Weights of a small transformer language model: paired heads, 560M tokens.
Each number is 500 + 40 x the weight over its row's rms, rounded and kept within 0 to 999. Layers, rows and columns count from 0. Numbers have three digits each. The size before them is the row's rms in percent of the matrix's.

# up: layer 4 MLP up, 1024x256, rms 0.0989, rows 976-988, columns 0-255
# down: layer 4 MLP down (transposed), 1024x256, rms 0.0943, rows 976-987, columns 0-255
up976 101:503493493508485480540510496549487508483513481498510519508454502450479534538496523462526495444480459551493515502539485477473514572528508499440483590441522500567457542462583535492487500530518476519490404577457520423510486495486558527417502541492437429431435404433492533451532567468526544598513490490451451528467517550530511521471532500483416496488500549489507513499459540491509480552457439504576498506574495538453512451456513525414495477476525506601542497520516465521428404576541562548474455544496483561516537504514542526474506511502548504447529519489490486504424446506455518482491536523583427519466577439523510461563533433526510470506519501528489494474467484486505506456455490480371469488467536499579581475525501507479480566532471483572551540479512425491522516561529482
down976 099:505449534482500526475511521474465505469503508543511522440451494537412487568477509513465464482505478497473471520504511504459408535545524419546427486524497423505498519444459532460576487435489466526425505597488546518474535568417476466513507444467482462506524514503481396531512546517502477482526415531473472498485511581490548469388505552469463493456479508501485506558468471490497537490510464511515483471440472579505452459535459528454516546520455513441487581427524574546447499494498429459463464548494483498455506558487541470488501541544435505431492491529547518560488459418429471514459452546503554499481438519484427531539504601450546501506549482508455523431480459525527547579518525437524547540477507526523470517452477537498514519474596467457451541491511533476463585508480528
up977 104:494479481458505513538490489497486548515417524428493522508549436491460524434485452546560482545528506512416483471441512432473496529526551534469434460548444446492541443431554466581520509502520480553495415527469540398529510495460495561544529480479531461479470453480516508567559489500510518454525498489502501505458522496482498477482482565476565490500518491475549442510509503526482457533561426505551459530473443497445466487407521459494496493486526482506589465537474569480464506527418499498463541507424494485508570540509456521509480475513566511504490484571539544451487450612477542466512488490460468398515537444499520505469422459434402422482526564484463514528512473457582569527513469479554495527618538509506525504488463494526511481547532480472541483429551568525525505496475454
down977 104:512473437521489497477504498511485525529527494569493497491500490559422522425493452566462516531606426484473538440526568481454559521518465489533499531469535503491389511500570488457532540464529508538583471454407507507533514556460471500491512491541509472526455465450466539538469469462497572508526490562474549479551452556550557527465463437535503487550541482506499545469561459495485559519515503578549478511535512513543489565505488528480502566484533461509522544479497559563551462446529520525538439518598506515501513491541537446471528435505581487524522405462476573513437492537535437515495486526430494435527507462509505435462469440489547431431512451532499508430514546508475471414466505428445491406459470442469517516516490530503529516531510480538464504445531510566466479464453547
up978 104:504471453507538513535513515535447474436435511501496535434526538511492501500466548523544462570474489622525459466459567530502478461526458476438476484423521517488510479442523478517557494483543458520525497525457465553536470476549517538559474490409541542478533463502509475514496569495529507537487509485500484473521473476455504534498532638448510404497542535463556519518457467516478466457522472535515536449551475577483464502530470450516485410497517506554505531445581471614476516489432548524523511462496499539474434556432484558532479518495495494463495556530446517489521533525476522433566422459476575454433564429465541486481475463524450520505572526453484506570474520495548520507442481536537468521539616536555475468453523483517513479432453557463546559477505510496458463533499516
down978 107:508592430463513504475479534513515497456507502421506474560512466427505414409439496516474483503460531488598477500577486487539510512433529538489525461507488483503393491491464534507505505487547486431481467478514498517544509527552473484469416430548484496444472496535444499512475444451629491435539481497543524498601509487488475533442584493518519500435527473459552450502453554500455469547509492522452573492470510500532485498502545495452476556462502478503435528465450536499523485452459497526399566521489504524452506600493480480502485425499485435471528568512570426453519502489535476496484518505472507497513522456509512482391469548495470560451454584496543585506482510556569477514496511500478470504569452470453518472502514524491560555493548490482496493524559500567477473554458462
up979 087:542600507491538470481564512527454496562542492520479505530493449456459503459487490522448519478512475462444486513466548502538442441517456499499482508440481460509473525435550553576523553530492520477471511550546488458457490445497507493534531496500463472487479448434507533441479568495551502510396491494545502539539461498532451500493495519483481486505492575502442493475463497525537409562466472485475510461571541521553499505487556448541408528444481534590545529531421596470476544464505587476540487423478532529547514582447502521481430478495544514490522486501490512478513471575563481499479501469489533477436545445551544345482437478487424496533532529486472514592476495565491490480498474505469495514515483503538537454503478422476531514477507573458567570501471480559557535515558458
down979 089:531597511429515429535508507478507469473515495538524452493486563464467549506443478502528569542570550492459602517441384522511502490490492463520547531508517523509525501445540470542514525424428409444528517440512528430494498460476445471483492528502512513446517454518546473469455478449419413541481527479452498503517529500424484457492507503437585485485540434498464509529501479506544520552477548513580511509473568517436507514575564416581441492574481461492453491468520461502438500532484466447423536588462532480447512489559493504497474520496487531498523433478482533473496444450482529460474557482506512494505507471445478465434511473549532529582501520513542560490536490525537483485495497513537571515485524433508537436457530525511452484507512506535527532508413443472457540547550575
up980 107:480524512528454499528530463550496511495504517486511526500514534512474549435569477435453462452493499477522526503514520478483429462423470454462485471458458472482582520445505556520546478503517520498555501465463553476520496544545544509435485454471437496535468531469546546472526461502427497581512409553504484524501486516444505479533494483456527394433537568556485490495487503493478524507459492468525557519534510525404525525519545496468472521479522419436503539582534473474496412486514545482550456516412494582569529509554523560465514492462560595444430559479501520539462423487516523492529469506499540473452564510512537491456501560436486433514508500520573475491460553486494456515534505542470549479612482484417511526462473471502500478453456542491485525533461520397472428509434421
down980 103:476511439450486495492454529547473516612495500445456472444589481499399473516512498520516488501558545477511574500548464571469506505516454476541571553462490517451454500527496496523520593533454500486529490510452512516528498456480484522455467405472487474511426475476463559525426511533512552455576469477532423512505473475538453470423457464524499513528525542491416517499569489602469506461501446551414481455510535544466533475483509567434472548537512541479575470519550472483481487533501569571542551471483501550534474491576481475486451495446496464465557486513592476432462512458493507500471490555550515478490467521575481453579434449475487495475491539505541485518551526480570476448499509467522527452487475515562612555547503487441515523515507506515502523488455498522579485473550476
up981 104:499499477585503494527554508523497475486488548535496569484501442494511509428508490570433499540552427537500515484464471552475490507505445486532514521506520503489535507517512548467495394488531503491494560502497465514461491513510471575464406505473509496421443449536477457440475492523483508502530498544532493456428548464521514440587586448490586608557522447448482467458567444504543492478420512519522544459579542484476549529536540523502493492462518544494543482547521526484457498472448434471532580539453484516578494506478503531567470469493552450533493555474506505491465464551549530423503463438446564503454496440479487439455537556479466444408469528501561541582479506526511495452506565551506472474463474447555538507505497448416544512419507556541450540463475532527518519476499493
down981 105:436474530530454507462467482469483525465466503570460485447494510545543463470519565501437443459474476507558509478533576473439461484418407574483500482511476547459487524518510546534500450499588537585485498523523472446536462518589480471489493482461512472431471507486519444435481465555556525514610478524473487479461505538510526479429489462432477502514456432540509527476476436483500504510465532506511520469552515498472497460571576431493446591493479448534498522556523560473513527550512488528508504523472483516549499510475476469475501530494547421519533609500521505455394489481552440506531568506504502590544442461506470540427509478451475543539556549517445472497523472488465494558477457448526519516440475565470505496523463498444449474454565391551477472493485530514500570495472463
up982 097:498493558456483448540462544511479477504557480508455511510554537578507505477494474489456489503426477492496494445463535515490447448536576550550475517543559508546505572447513451576544526561522503504518446563504530521440468457522514573495556453531547510488523450488578536499559497455471471603469513442543470569452434486556442488502548471555488516536450472479505460512487556429556462445510472490466512456497425520481492529494437488525479516453556518486538469530480470533476492502479502532537545394520464552488506422453536510509469482431535604483497486558497527554442479508471486496472502490494518546529554555559442483506441521469447461549515435513454497539388496555445549547433472549421486516532509443448527483567526502535519502453455488539466506560543477506454557455478482
down982 098:471545471439544531480488473498545489458563494541477464491519525426495499482495448426551519424441523513525535504491537532508454444456478505516606549458430519474498556532514508507379561498525503558486489482559522524520558481451475555425500528546560518497518470494508551526459482537472483459527532485442444552516552568562532522511485526492470428508517541517550540484452511501434447476518467488490483486510506589596512530464480539516477495490492475544560558437429554484495490512536492433528540486591480570469486454561500523557521549484495489475543454505442462553516587499443554477573493574550525506455522554443456490546488482466500530423437452462439461405521523552501496478472445466402480518530503494488543498519474512494498449526542479442490551483506512517522580470495489
up983 115:608528486553476465532477501515472505463485548606455510482454518473391503503529539516534505505530513583583420462460515528466485492499448592497508534501520524560535593503537534512534524550539492506507517504477468435522497498467523454491524504541547512480543449543445542465483518552478507494442478498483474551543464512470470462445456538537434509574475564518436538495494434470493512502572448453537495488546505501499487488466504549483481499478501443496589511448488529538418502533491522425511466461541434506510461522451431453569529460500597524429503581473514539537447541552458459530538531560558481459453540487476531535514543531519517476507557428504503518551478504469508496532502493594414499478500554511482525442427506474432481476452466504533562532558441407516509493479496501
down983 114:409544503567441507501511523536491447568524576492480445574517567483460499527535507499600462575476554388480504506481525432493459482443458455532478527536558496497571483513532486483488519479536501461508546489542433543532444500548531490516496486467543469548546460477552465519567584510525471472487391562483553489508502525523481509492531537468534565446513477544502475511515560532517546472400441414471584389512452469466543506537482461501471483554512490512545482437490525496543507497566529474548437519528522443538512496433529557519483478553451477519455470520506478511459552569515503527489522517489487454539493515435459474475472476454463518391522478545566530516462533453506543497570538496451532496482508482468515487553515462566489505531499460483494531508490463465547469489582570
up984 089:538458521455464547503486465555460441550486477510534546517518469436428523518543433484511518539508499559492503408513471478496484464479519472538467556470517443495517546501530424501456566521518411509501504506469509506479536537463528486526461538495455558436519523506504490486566555478504438542451479571550443510496448452492550547590497500552492530497501467513532503510529486485489501421503553468471524495571517479505481538480458550480472544516487494512534585489474579562518497506475518477493471520557531515504534576489465542482500537486465468496398558501441473549546468507587501480435509544517474506524480466550504506489512565457451401442524468448482513511522559533387509473448534530490528535642618503443488529532449461518608446449530522500527513477487505497462465461510417
down984 096:510516451476511463508438458481408559524468483473512462486567538483520507530516490507544544501521536472491513484501482528563512454495535434539483527478503527446456469530443496496510508542432515588525507507497488463476545525449489524518528615468525458526614478511502497451517524512497462466474479443448478497444438556476505501445498475591469457545554480533507458543468524535515471430436461509433527473528521489511451543498548521520517525540438455558479485478497557533491535540514497467514523533544549496464482478445462516485534514458485507489476487477497444459537544511519499521427480540495501470510477429520508500502600493455511495472521565535557545445704496474470435480468446533532613486473544484473437527516523507456450502451536480500522519430410523508438584532554564
up985 091:544511500460467456519470496531493470545459506506571441490460477510459502525530504494520537472540565465391498484542488438584543553477505520470515580520480450456468540523563496524528464530520525422497392481530528542505592519497473477485446550520510499512578458375460516505520538484537414557498479508529521557521459543531511535535463552444452561456534518499442541485575494504483526509456490497457454511494504500448578481495507441412546498484482548523549576540465560530450498495529509517477454445510457479539527495520536479529514490498459527483419504507552496551536511468500517597491573513495450541482508487436447461575467539448455480503474523555599535551481448450525572499460564425427478520496516492498521475563523485485483539493517456420499458545537462501510438515502499
down985 098:494494460490441500510534523471488522514403519505598465430483575553527506495569526558570632463519456442561533518470454465524572551516557483473532526550494541483520483566474515510468506474530491483499468525530536509474423469459489512573468502493549477538518524523443561532497508496459501506556555461496511507561425522462480505501459491434499446483510474511485539471484473507527525569546518491533408483406467513446492478518527507471563493507515440530517534505452563565499487567557564424473512471468460450502474489529449587533491508520517518548481458510476544462557550490489528544481393451531519508460539484464516463549449444488499513465503547455448515458477425488537492553496454466528487498534483464457412446529526579534441531450476506538416501481533517482572534458554449
up986 098:513556507527516488509496471515429524582502550515469519485566479455494567501505457428393524497521546504485479475444520496458521515449481463444477600480522567447450575494529528522529427510529479435530462519543522478475482464470491502582489502461589516529393506515508525443514489448523546501490489450485467565519481482514496477496448525494482460487487576582455492535526511498532458428503474514529502547488420437470585549448545452538509459565508442473487584471423485445499541479525466526490597510445446448526479503471431525518496532471523512504495614552492468451441452528543469481464483517498546475526476513497530503526530442498485495496542457534470526514483455488428522443471472512535490453548460459474474539467501457575489529567515527448504500496496399576443491531470431
down986 101:543459426495509529529520553435486521498477514450483548493430508404514425437533537495428485515506471469533500528394426420502542494541474501501462463489461475492551483492512523542527576471504486512478559576523444507541506529553469483541578501454456464502460461500446542477498477494477513500555522407499529516491510511577520481466492482585516571461480412544530504578517584425472465550456487499528489495492469460514572482511460481440536500468427517495540469495490494487426463502516504503470523519535489529502485552458466496511538547566483509549506510517589532542510506439505547421494472474444451529413466553468480443502472547495530460443504552461546498538546496472525410563479453483565526487516475353519532501522530482459507513513557483465524464447541466439460512526490469
up987 096:488483454433500474502486553554491520529478452514481502532518403408508550516501548471490511466428457513516520499519524461450550490521486456506520499483508505574579511474530480578509487517518518526478510498509564531545509521548470593490510514542486467484501540489557467464502489403555562487479451444484456462520502490454562525482549481508505470445416508576563501513491468495537517507551508525485537543613535473499473481530480618532481563548510488449506524556517469527552529537445462506431491520510477555530584576499557506475493503508503443428415552534432486534507504586513524532523436502527517472504390421554568478516534481465472459504496455521533498509485546478546550436441538463522496533548574520523491518464474502541466527449472424492559493550552460543468494541557430
down987 093:509541459469394495459498487504493557559545449486470451487499571530498530507472584562478561500473497568476449544462505413518494477496491484522482494559499605488539518607536530504550528530474499444466447567508431525535527512516551524556562568494505499443486545514496510484524506576531503446500489571482470404465506501495523538456503434500485480507499505552483495513493570452420503483506481560503542520466586458571479463472441507566535500502603475431523518493585454500541565454462520476525471494555468503516501411543476438493484549593475485541421529474496452513509530485518483526475453518577521482493533493500560547562502432527480470489539429491527464454518561553491490539430434494493519433517521500508536456461526485487466493526495432557527549537471477509529483516519554
up988 103:516455433504571561545520502547416440535486499489516524476417467541492510470493559504554512436536460496541437480487539509443537604477503455458494568433531552503479564489546504476531518507531387543440549464472440508465611481500451541488455482396482471516595503522550453556483520490571524577560481462448481461515516453459531531465528504574437490563543532478471517474538508480483523499510487528561495468496468455574517533497555483536525444506488446461546560479474521493507529502472554554539448436477437522501471456497511513519504509513605526441569532525446504488460508545557517553474436530466546492533522519556537514543466497448493523514449511474494516525503540496490433498469521535515535455533569454480486506505508480563502483493470507477580502495579449541451472513494559